Each number is 128 + 24 x the weight over its row's rms, rounded and kept within 0 to 255. Layers, rows and columns count from 0. The size above them is the row's rms in percent of the matrix's.

# layer 6 MLP up, 1280x320, rms 0.0412, rows 1142-1161, columns 240-319
size [121  89 104  98  95 100  96 101  95 102  94 102 103 101 102  96  94 109 102  98]
[[146 140 129 115 183 116 129 113 142 111  80 107 176 117 112 119 125 123 161 123 109 172 144 129 183 148 109 128 119 110 123 140 120 114 105 116 155 147 143 160 118 158 148  98  99  52 174 178 108 117 141 153 130 126 131 141 117 135  95 130 116 129 119 173 118  81 126 141 108 125 104 120 150  91 150  94 117 119 121 134]
 [165 118 194 130 114  82 133 139 151  49 171 138 158 120 154 120 166  81 107 166 114 130 152 105 123 140 137 141 139 134 119 115 130  81 122 131 121 161 126 169 119  83 112 131 131 132 137 127 138 168 121 124 127 110 101 116 140 115 106 150 122 161  83 121 118 104 110 145 115 105 170 140 135 126 124 179 103 197  94 120]
 [110 124 119 190 122 135 153 120  46 124 151 152 131 124 164  92 141 143 131 157 148 102 131 137  94  98 125 119  84 150 174 135 131 137 104 125  89 133 138 159 134 109 111 128 121 165 119 150 129 156 119 121 127 145 157 137  94 118 137 116  89  64 128 129 104 166 103 147 152 120 117 118 162 111  92 117 127 133 137 137]
 [147 186 162 121 131 141 129 165 143  80 110 135 152 135 102 150 150  98 137 114 125 158 118 150 177 116 116  72 118 137 122 121 107 147 148 107 147 172  92 147 134 140 217 145 118 116 135 123 136 126  76 128 146  85 144 125 131 122  89 149 130 162 135 101 172 137 146 106 114 132 149 114 152 115 114 149 137 104 147 107]
 [144 143 146 160 103 154 159 110 148 129 149 121 174 137  93 121 137 141  94 116 160 139 142 132 156 118 185 165 171 111 139 155  94 116 129 128 175 113 134 109 116 108 123 129 139 106 156 102 126 152 114 133 171 117 142 143 169 121 156 106 155 119 129 117  97 120 133  96 126 145  79 162 107 107 189 148 126 131 160 133]
 [138 146  99 104  97 119 160  82 117 159 107 102 116  98 136 132 136 127 166 101 135 110 100 123  97  86 125  80  81 100 113 133  96 141 145  83 125 149 124 123 139  99 126 120 124 170 144 161  86 122 106 169 162 147 150 129  68 135 138 155  72  93 146 123 155 122  93  90 107 143 117 142 157 138 146 130 118 158  91 154]
 [115 156 128 112 155 166 146 143 131  98 136 138 117 131 134 182 137 100  75 144 162 169 120 116 141 132 169 144  93 154 123 122 131 133 142 130 132 174 121 147 118 102 120 126 139 132 110  97  96 124 141 176 103 173 142 106 158 125 140 106 116 133 125  62 124 117 113 122 104 110 125 123 153 112 137 119 141  76 134 102]
 [121 115 122  98 126 106 123 131 108 144 196 122 138 100 128  96  81 164 124 126 134 103 132  87 166 115 153 143 134 120 180 104 124 124 138 110 105 136 128 150 137 151 135 145 117  74  90 201 135  53 121 142 114 111 166 150 108 171  90 166 135 110 126 125 150 152 119 116 127 120 135 137  97 127 120 135 143  99 143 154]
 [112 140 137 126 132 161 137 143 130 117 121  82 131 152 144 115 159 113 140  84 110 137 118 161 166  92 110  93 145 134 119 131 116 140 112 108 106  98  83 114 128 161 134  87 152 108 161 133 158 109 145 135 133 165 188  84 116 154 150  95 184 152 106 147 143 150  98 124 128 138 117 154  89 129 108 155 118 142 129 100]
 [137 148 158  76  96 133 168 129 117 114 144 116 117 117 126 169 178 137 118 149 105 144  97 141 165  77 184 186 108 122 131 114 142 155 103 110 138 143  93 154 149 129 177 131 104 143 168  88 130 164 124 125 108 141 109 113 133 114 115 150 140 148 122 159 147 132 114 156  83 100 124  92 137 150 146 118 117 155 137 138]
 [127  99 116 176  91 148 162 125 107 134 147 122 144 116 102 119 141 123 123 106 127 165 151  82 115 112  91 167 133 115 139 134 138 105 143 124 159 116 154 125 143 140 112  99 117 131  95 163 101 134  84 159 138 131  79 130 139 119 132 106 171 103 178 147 142 105 134 122 115 127 192 107  93 133 157 127 147 112 107 141]
 [175 141 113 103 181 150 115 147 126 101 132 138 149 120 145 146 140  98 130 117  88 104 131 123 134 141 100 132  87 107 157 104 126 153  94 135 155 128 140 145 125 103 124 115  85 142 141 110 128 112 107  96 117 116 154 108 118 125 172 132 148 101 130 138 129 141 119 152  91  95 166 148  91 150 165 121  72 143 142 120]
 [121 114 153 146 151 105 145 164 126  83 119 114 169  90 124 134 135  68 172 131 120 167  78 120 139 163  94 141 126 135 140 136 111 126 123 135 145 152 117  81 108 144 150 117 102 133 122 147 137 139 118 138 111 100 107 163 126 148 142 147 117 138 142 140  86 122 166 111 109 109 175 192 116 118  94 146  96 129  98 180]
 [154 114  91  94 121 143 115 138 125 131  95 164 135 145 166 149 117 110 126 123 158 182 120 100 105  99 124  95 110 128 152 121 149 124 108 148 119 132  88 165 125 120 102 156 122 146 107 118  66 127 148 138 101 126 121 111  89  97 148  93 170 157  90 124 143 122 141 129 118  84 137 153 132 151 140 121 107 105 112 112]
 [115 135 147 147 143 145 146  89 177 132 139 186 137 107  76 128 132 150 143 159 141 108 122 105 120 110 138 162 150 117 114 145  98 131 117 139 111 130  98 159 102 133 166 100 128 132 129  97 129  71 127  99 154 156 141 136 112  92 121 155 158  92 121 115 137 161 122 130 144 154 140 175 151 170  82 109 126  93 129 110]
 [125 122 143  82 155 150 114 159 114 167 114 145 131 118 150 143 100  99 154 137 136 112 119  71 137 138 160 151 143 145 140 123  98  95  74 150  97 159 173 122 160 156 116  68 124 153 114 141 138 164 140 145 116 114 135 104 152 163  72 105 130 114 163 146 132 113 114 149 133 125  99 175 117 125  91 134  81 115 143 105]
 [103 134 123 146  99 157 107 133  98 117 134 119 154 145  97 157 119 108 105 180 109 115 126 134 158 161 141 153 116 125 139 134 118 135 147 130 122  77 128  95 108 122 142 121 119 144 155 153 101 127  61  93 110 145 117 123 151 139 110 178 134 122 122 123 119 105 163 147 149 119 117 207  71 100  82 124 141 103  79 121]
 [127 116  80 109 174 119  97  97 130 129 135 139 160 162 127 120 112 128 135 108 156 141 122 108 166 138 151  93 128 135 128 174 128 150  87 138 131 118 113 155 103 138 144 185 115 134 129 172 135  88 142 134 114 139 106 113 133 147  83 121 109 113  90 126 124 107 156 160  97 151 169 128 125 125 139 136 114 133 175 149]
 [111  68 130 113 132 160 129 118 113 122 126 115 173  96 109 125 106 143  85 162 115 121 116 114 142 154 130 177 133 136 130 141  97  87 141 126 157  77 119 123 142 139 138 110 140 133 147 135 108 148 157 101 126 141 100  83  85 130 156 103 145 122 120 115 146 134 103 125 131 109 171 132 149 111 156  94 131 121 142 144]
 [128  83 114 151 136  81 133  99 134 144 107 117  99 128 139 161 147  99 123 145 131 113 163 132  99 152 117 127 112 163 123 107 133 141 106 100 155 148 128 110 144 184 153 181 151 159 138 110 170 159 114 114 118  93 143 126 122 180 117 128 115 130 178 111  88  79 143 135  87 152 113 107 143 124 113 109 133 116  79 117]]
# layer 6 MLP down (transposed), 1280x320, rms 0.0413, rows 1142-1161, columns 240-319
size [129  96 101 102  91 104  92 106 100 104  96 102 103 100 107  98  96  98 103  94]
[[119 157 125 103 164 111 142 114 135 122 144  86 137  98 162  81 138 123 116 158 105 126 137 126 101 125  98 165 110 133 139 117 166 131 137 159  83 117 149 160 114  90 129 118  91 110 121 153 107 153 122 110 121 125 106 105 109 118 114 164 120 120 163  91  59 126 156 134 142  98 111 145 112 142 148 138 164  92 127 125]
 [153 115 136 143 103 110 104 128 142 123 153 142 143 129 125 110 147 129 105 110 186 148 144 132  84 128 122 108 106 144 131  87 176 129 155 125 153 140 153 142 148 133 123 148 155 122 107 128 118 147 148 160 133 134 162 145 153 106 109 138 101 128 137 146  95  98 118 123 147 142 133 129 102 156  95 108 144 129 119  92]
 [ 86 142 121 120 123 122 126 138 149  82 119 105 132 164 139 143 117 152 131 103 171 126 150 138 122 173 134 120 134 113 159 119 145 117 128 127 113 114 140  95 159 140 139 113 162  99 140 143  99  93 130 122 121 139  98 127 109 161 100 160 143 165  41 116 114 132 138 113 155 135 169 126  43 138  86 101 153 156 135 136]
 [128 121 126 112 115 115 138 128  88 103 127 134 121 157 122 109 120 111 125 107 133 162 131 111 106  78 140 159 194 169 159 113 102 154 130 128  93 107 142 144 160 158 145 116 141  99 134 104 128 135 135 156  72 154 116 129  95 141 135 112  97 111 100 149  86 166 115 126  97 164 126 145 129 156 143 102 156 126 119 178]
 [121 123  86 125 109 119  89 133 110 137 137 138 118 121 169 162 134 164 125 118 110 116  88 132 143 147 125 144 122 142 160 122 162 122  89 130 160 159 164  77 132 114 164 117 142 187 119 196 179 108 164 178 135 110 162 146 123 146 120 162 130  88 133 119 174 125 120 192 134 123 161  87 129 158 108 145 161 113 128 135]
 [120 118 114  79 165 101 147 109 131 120 122 172 145  94 125 104 104 134 111 150 111 126 130 101 150 175 147 157 139 176 123 145 142  73 163 126 162 123  79 168 120 132 134 102 183  79 120  82 130 136 101  94 120 116 153 118 146 110 134 119 123 152 123 144 167  82 109 154 134 135 117  99 116 117 136  78 107 136 124 154]
 [120 149 161 121 136 114 114 133 100 136 135 181 166 141 121 123 121 130 135 129 122 101 141 169 100 137 163 140 130 156 147 147 144 116  93 107 140 131 151 158 124 122 137 121 113  85 136 144 197 110 130 120 143 114 140 132 113 129 126 128 130 122  94 147 163 112 120 123 131  92  95  99 153 145  98 135 116  98 127 178]
 [141  68 140 113 146 143 140 138 119 143  70 143  75 122 132 138 137  80  97 117 122 125 163 125  96 114 167 136 167 137  93 108 127  91  98 125 134  78  68 123 110 157  91 139 115 191 112 108 130 104 139 129  84 114  98 138 131 104 140 136 103 153 139 147 108 114 119 159 125 163 100 136 107 156 132 123 138 138  88 167]
 [131 123 111 143 112 152 157 166 127 128 114 138 114 135 128 103 110 132  77 111 138 142 124 115 103 131 131 120 141 110 129 148  91 143 123 127 132  99  72 139 170 107 148 154 163 139 126 120 135 140 153  68 159 144 104 103 111 105 147 167 170 108 111 164 166  89 167 103  99 109 138 130  85 115 136 166 167 146  98 136]
 [ 96 135 100 137 148 126 106 107 163 149 140  95  76 110 127 114 138 143 130  97 115 110 115 128  86  93 103 112 134 135  94 120  94 155 128 137 102  98 125 112 116 145  94  75 168  85  91 136 117 141 107  98 148 144 136 173 145 156 161 127  89 120 143 100 111 146 107 176 173  98 106 146 141 131  72 137 110 137 111  89]
 [147 146 149 122 118  99 117 140  91 144 130 115 150 119 126 121 123 167 150  74 139 169  91 159 101 139 118 127 148 125 180 134 104 103 143 102 145 151 101 107 134 110 130 139 116 132 183 170 181 161 108 136 127 141  97 131  61 159 149 101  92 124 104 149 114 125 149 119 146  96 138 122 158 144 122 118 163 171 175 104]
 [105 143 105 149 157 129 140 155 139 119 149 180 136  88 117 119 115 138 148 124 113 132 139  98 166 118 121  89 125 147 104 141 100  88 154 153 105 141 124 106 128 153 174 135 136 109 105 127 119 130 143 163 157 126 127 102 151 153  69  93 151 140 145 120 122 150 102 129 139 143 118 140 186 123  98 165 165  80  93 115]
 [ 93 178 144 145 151 174 149 159 134 152 152 133 141 122 121 117 111 169  99 132 125 131 146 159 143 149 155 200 156 120  93 138 139 102 122 159 116 135 122 131  99 145 117 106 105 118 137 158 137 183 100 125 154 114 129 138  81 143 132 153 119 110 101  83 149 122  90 129 145 126 118  63  91 119 112 109 112 124 170 146]
 [170  81 138 180 143 145 106 170 118  67 151 144 159  96  97 133  90 186 132 148  93 111 140 115  78 137 164 123 148 139  92 126 125 121 187  93 119 160 132 124  99  96 146 180 122 151 123 154 138 129 128 143 159 125 128 121 127 135 156 156 128 157 110 136 163 138 137  99 100 153 144 115  89 118 122 124 134 122 140 134]
 [103 103 123 101 167 119 117 116 111 148 139 129 137 146 123 137  97  58 137 120 117 147 153 138 183 120 134 138 142 122  87 150 113 124 147 119 122 139  95 126 164 110  96 120 100  95 102 127 103 144 142  94 140 102 129 127 130 144 153 138 149 144 129 141 113 123 115 122 125  97 111 120 120  99 139  91 171 144 138 163]
 [132 118  73 144 145 115 150 127 147 122 121 145 156 124  66 113 151 125 147 142 112 143 152 131 129 123 103 181 125 116 103 115 132 140 136 144 136 112 154 132 139 136 139 151 148 160 132 121 176  99 132 146 112 134  97 116 150 128 153 156 116 125 112 137 174 132  66  95 120  99  97 119 166 112 121 136 124 159 106 148]
 [125 126 126 130 100  97 137  67 116 138 139  99  89 148 122 160 118 142 143 132 106 173 128  81  45 149 147 143 156 145 106 175 159 165 125 121 114 114 105 132 165 118 115 115 118 137 123  80 139 145 139 145  99 125 117  91 127  84 118 127  97 147  99 121 140 132 122 102 113 166 131 115 120 146 149 151 155 147 144 127]
 [103 118 155 147 144 125 104 116  95 150 155  99  77 114 123 113 113 107 185 109 136 128 145 117 114 175 185 125  78 165 112 102 132 143 100 143 153 119 134 132 116  58 143 189 136 104 123 116 114 175 142 111 109 133  82 139 117 151 138 153 116 130 125 141 128 108 145 143 147 142 122 172 111  95 116 122 125 122 122  94]
 [140 101 103 112 131  83 124 113 154 119 156 157 140 143 146 174 153 127 123 110 167 100 122 134 128 122 132 140 137 144 140 130 120 149 130 103 127 153 154 151 152  94  90 127 128 143 109 143 134 108 132 136 133 127 118 131 141 120  87 138 152 173 125  67 131 142 140 116 168 179  84 133 136 125 127 122 120 130 111 124]
 [ 97 131 159 106 120 161 125 134 122  96 196 161 108 112  99 147 121 126 178 136 149 115 134  77 153 124 108 139 176 119 133 108  77 141 132 119 148 127 154 108 140  95 144 109  85 154  91 113 136 133 172 129 118 130 109 163 123  84  98 132 100 107 136 124 129 180 142 115 132 130 141 159 128 130 145 128 149 125  60 120]]